config.toml
n_layer = 10
d_model = 128
n_head = 2
n_kv_head = 2
head_dim = 64
d_mlp = 512
vocab_size = 1024
activation = "quick_gelu"
norm = "layernorm"
norm_place = "pre"
norm_eps = 1e-05
positions = "rope"
rope_base = 10000.0
rope_fraction = 0.25
qk_norm = false
attn_scale = 0.125
bias = "all"
tie_embeddings = false
parallel_block = true
init = "trunc"
init_std_qkv = 0.042
init_std_o = 0.042
init_std_up = 0.042
init_std_down = 0.0
optimizer = "soap_variant"
lr = 0.0112
lr_mult_o = 0.971
beta1 = 0.95
beta2 = 0.98
lr_head = 0.014
grad_clip = 1.0
warmup_steps = 200
schedule = "wsd"
decay_fraction = 0.573
decay_shape = "square"
final_lr_fraction = 0.05
batch_tokens = 32768
seq_len = 512
doc_mask = true
train_tokens = 151000000
steps = 4609
dataset = "wikipedia_en"
Each number is 50 + 15 x the weight over its row's rms, rounded and kept within 0 to 99. Layers, rows and columns count from 0. The size before them is the row's rms in percent of the matrix's.

# layer 6 MLP up, 512x128, rms 0.55, rows 497-511, columns 0-31
108:71 33 33 46 78 34 56 64 38 61 46 43 64 57 58 52 28 54 58 45 28 69 36 62 37 55 22 64 49 55 42 66
093:28 47 54 23 38 47 49 13 63 58 45 59 30 44 63 45 63 52 48 47 48 60 73 40 44 48 43 70 78 50 35 26
098:70 70 25 40 54 49 54 66 87 60 60 47 44 42 90 48 64 60 61 35 31 51 45 58 42 42 31 55 70 25 47 44
107:72 66 51 22 53 67 50 61 43 73 49 48 53 43 73 56 53 47 46 45 56 45 52 55 44 52 44 51 29 43 43 49
104:60 54 36 45 84 46 47 57 35 53 41 50 76 80 37 62 75 63 62 71 39 58 59 23 48 56 39 60 67 45 50 61
102:31 31 51 64 55 65 35 35 58 43 47 52 09 43 58 64 38 45 43 52 60 40 54 47 23 76 49 49 25 31 47 30
124:80 63 58 72 73 30 69 35 88 53 58 35 29 46 48 55 58 76 59 23 36 41 21 74 34 26 11 46 40 52 47 64
095:53 23 42 43 52 39 69 35 47 27 48 66 67 70 62 50 49 37 38 44 56 54 56 34 36 69 49 47 29 49 53 31
098:70 67 39 98 33 52 38 39 65 50 71 32 54 47 63 59 41 78 46 47 37 36 54 44 30 40 46 48 61 61 52 79
088:40 76 37 78 53 38 45 45 33 58 67 52 38 63 27 49 38 65 51 32 47 51 42 37 54 54 64 61 14 60 42 56
102:55 68 56 17 60 54 58 51 41 79 22 50 46 35 16 44 36 47 36 72 51 39 22 42 62 50 49 54 40 48 37 72
096:16 45 42 45 43 44 32 34 43 27 67 49 30 52 36 37 33 56 32 51 40 41 48 28 45 22 42 57 40 69 46 46
108:58 76 61 68 29 36 56 54 42 50 38 60 65 46 50 61 48 30 41 69 66 57 43 60 53 41 34 80 51 41 59 60
106:59 40 56 21 42 45 65 77 31 30 46 74 34 36 49 43 30 58 36 37 58 56 46 50 38 35 56 58 69 51 40 45
085:51 70 54 56 55 53 68 49 51 73 60 47 19 54 27 48 66 54 64 52 35 76 64 62 47 34 41 52 58 44 52 62
# layer 6 MLP down (transposed), 512x128, rms 0.555, rows 497-511, columns 0-31
090:55 51 86 40 51 45 33 43 43 27 46 38 25 71 42 45 56 22 38 70 41 41 47 40 57 69 57 50 67 43 45 48
111:57 64 63 35 37 41 41 47 60 67 70 47 44 37 49 42 70 29 33 59 55 68 57 57 55 58 53 27 79 65 70 59
092:75 35 46 48 73 47 68 42 52 61 52 86 79 60 53 38 28 64 52 53 72 25 33 80 89 37 50 22 42 39 34 80
100:47 38 49 69 62 57 69 42 38 69 52 66 34 42 69 30 32 33 57 50 73 56 76 39 65 59 53 48 24 45 36 54
105:53 41 47 59 53 36 44 41 49 69 46 50 48 29 33 66 41 53 42 54 68 60 69 61 39 30 66 32 48 46 78 42
103:30 58 49 81 71 39 14 57 38 57 27 49 56 59 59 35 44 55 69 53 74 58 48 49 72 69 41 64 74 64 46 64
104:47 67 57 39 37 40 50 58 56 34 72 43 39 64 62 40 45 43 34 51 37 70 53 47 44 45 39 51 59 49 63 57
111:57 49 43 49 32 61 71 27 59 78 61 43 49 64 69 54 40 38 22 29 45 69 63 59 51 54 47 41 33 32 31 47
101:38 50 75 59 37 62 63 42 55 63 49 49 45 36 43 43 32 64 35 39 73 49 64 33 53 57 63 21 38 82 43 49
092:59 60 47 30 42 62 38 59 41 76 68 44 62 24 23 27 55 43 64 30 53 53 45 37 30 46 45 66 45 53 81 39
104:73 36 50 44 30 46 62 71 65 62 27 64 66 44 26 67 51 50 53 50 48 57 31 57 65 49 45 56 36 49 48 58
096:57 21 61 77 59 59 75 59 66 25 54 69 55 57 52 43 65 61 60 53 49 44 39 46 51 71 51 56 44 75 72 74
098:56 49 55 53 45 36 56 20 58 48 14 64 44 66 57 71 60 33 62 49 53 45 45 41 51 77 78 60 51 49 51 57
099:57 70 48 42 44 42 72 58 65 66 50 47 65 57 54 55 44 36 33 31 57 72 62 61 49 59 62 60 71 53 74 42
098:89 35 61 46 44 68 60 46 52 20 30 41 53 58 48 34 23 53 31 47 61 37 43 47 39 37 66 50 61 57 71 34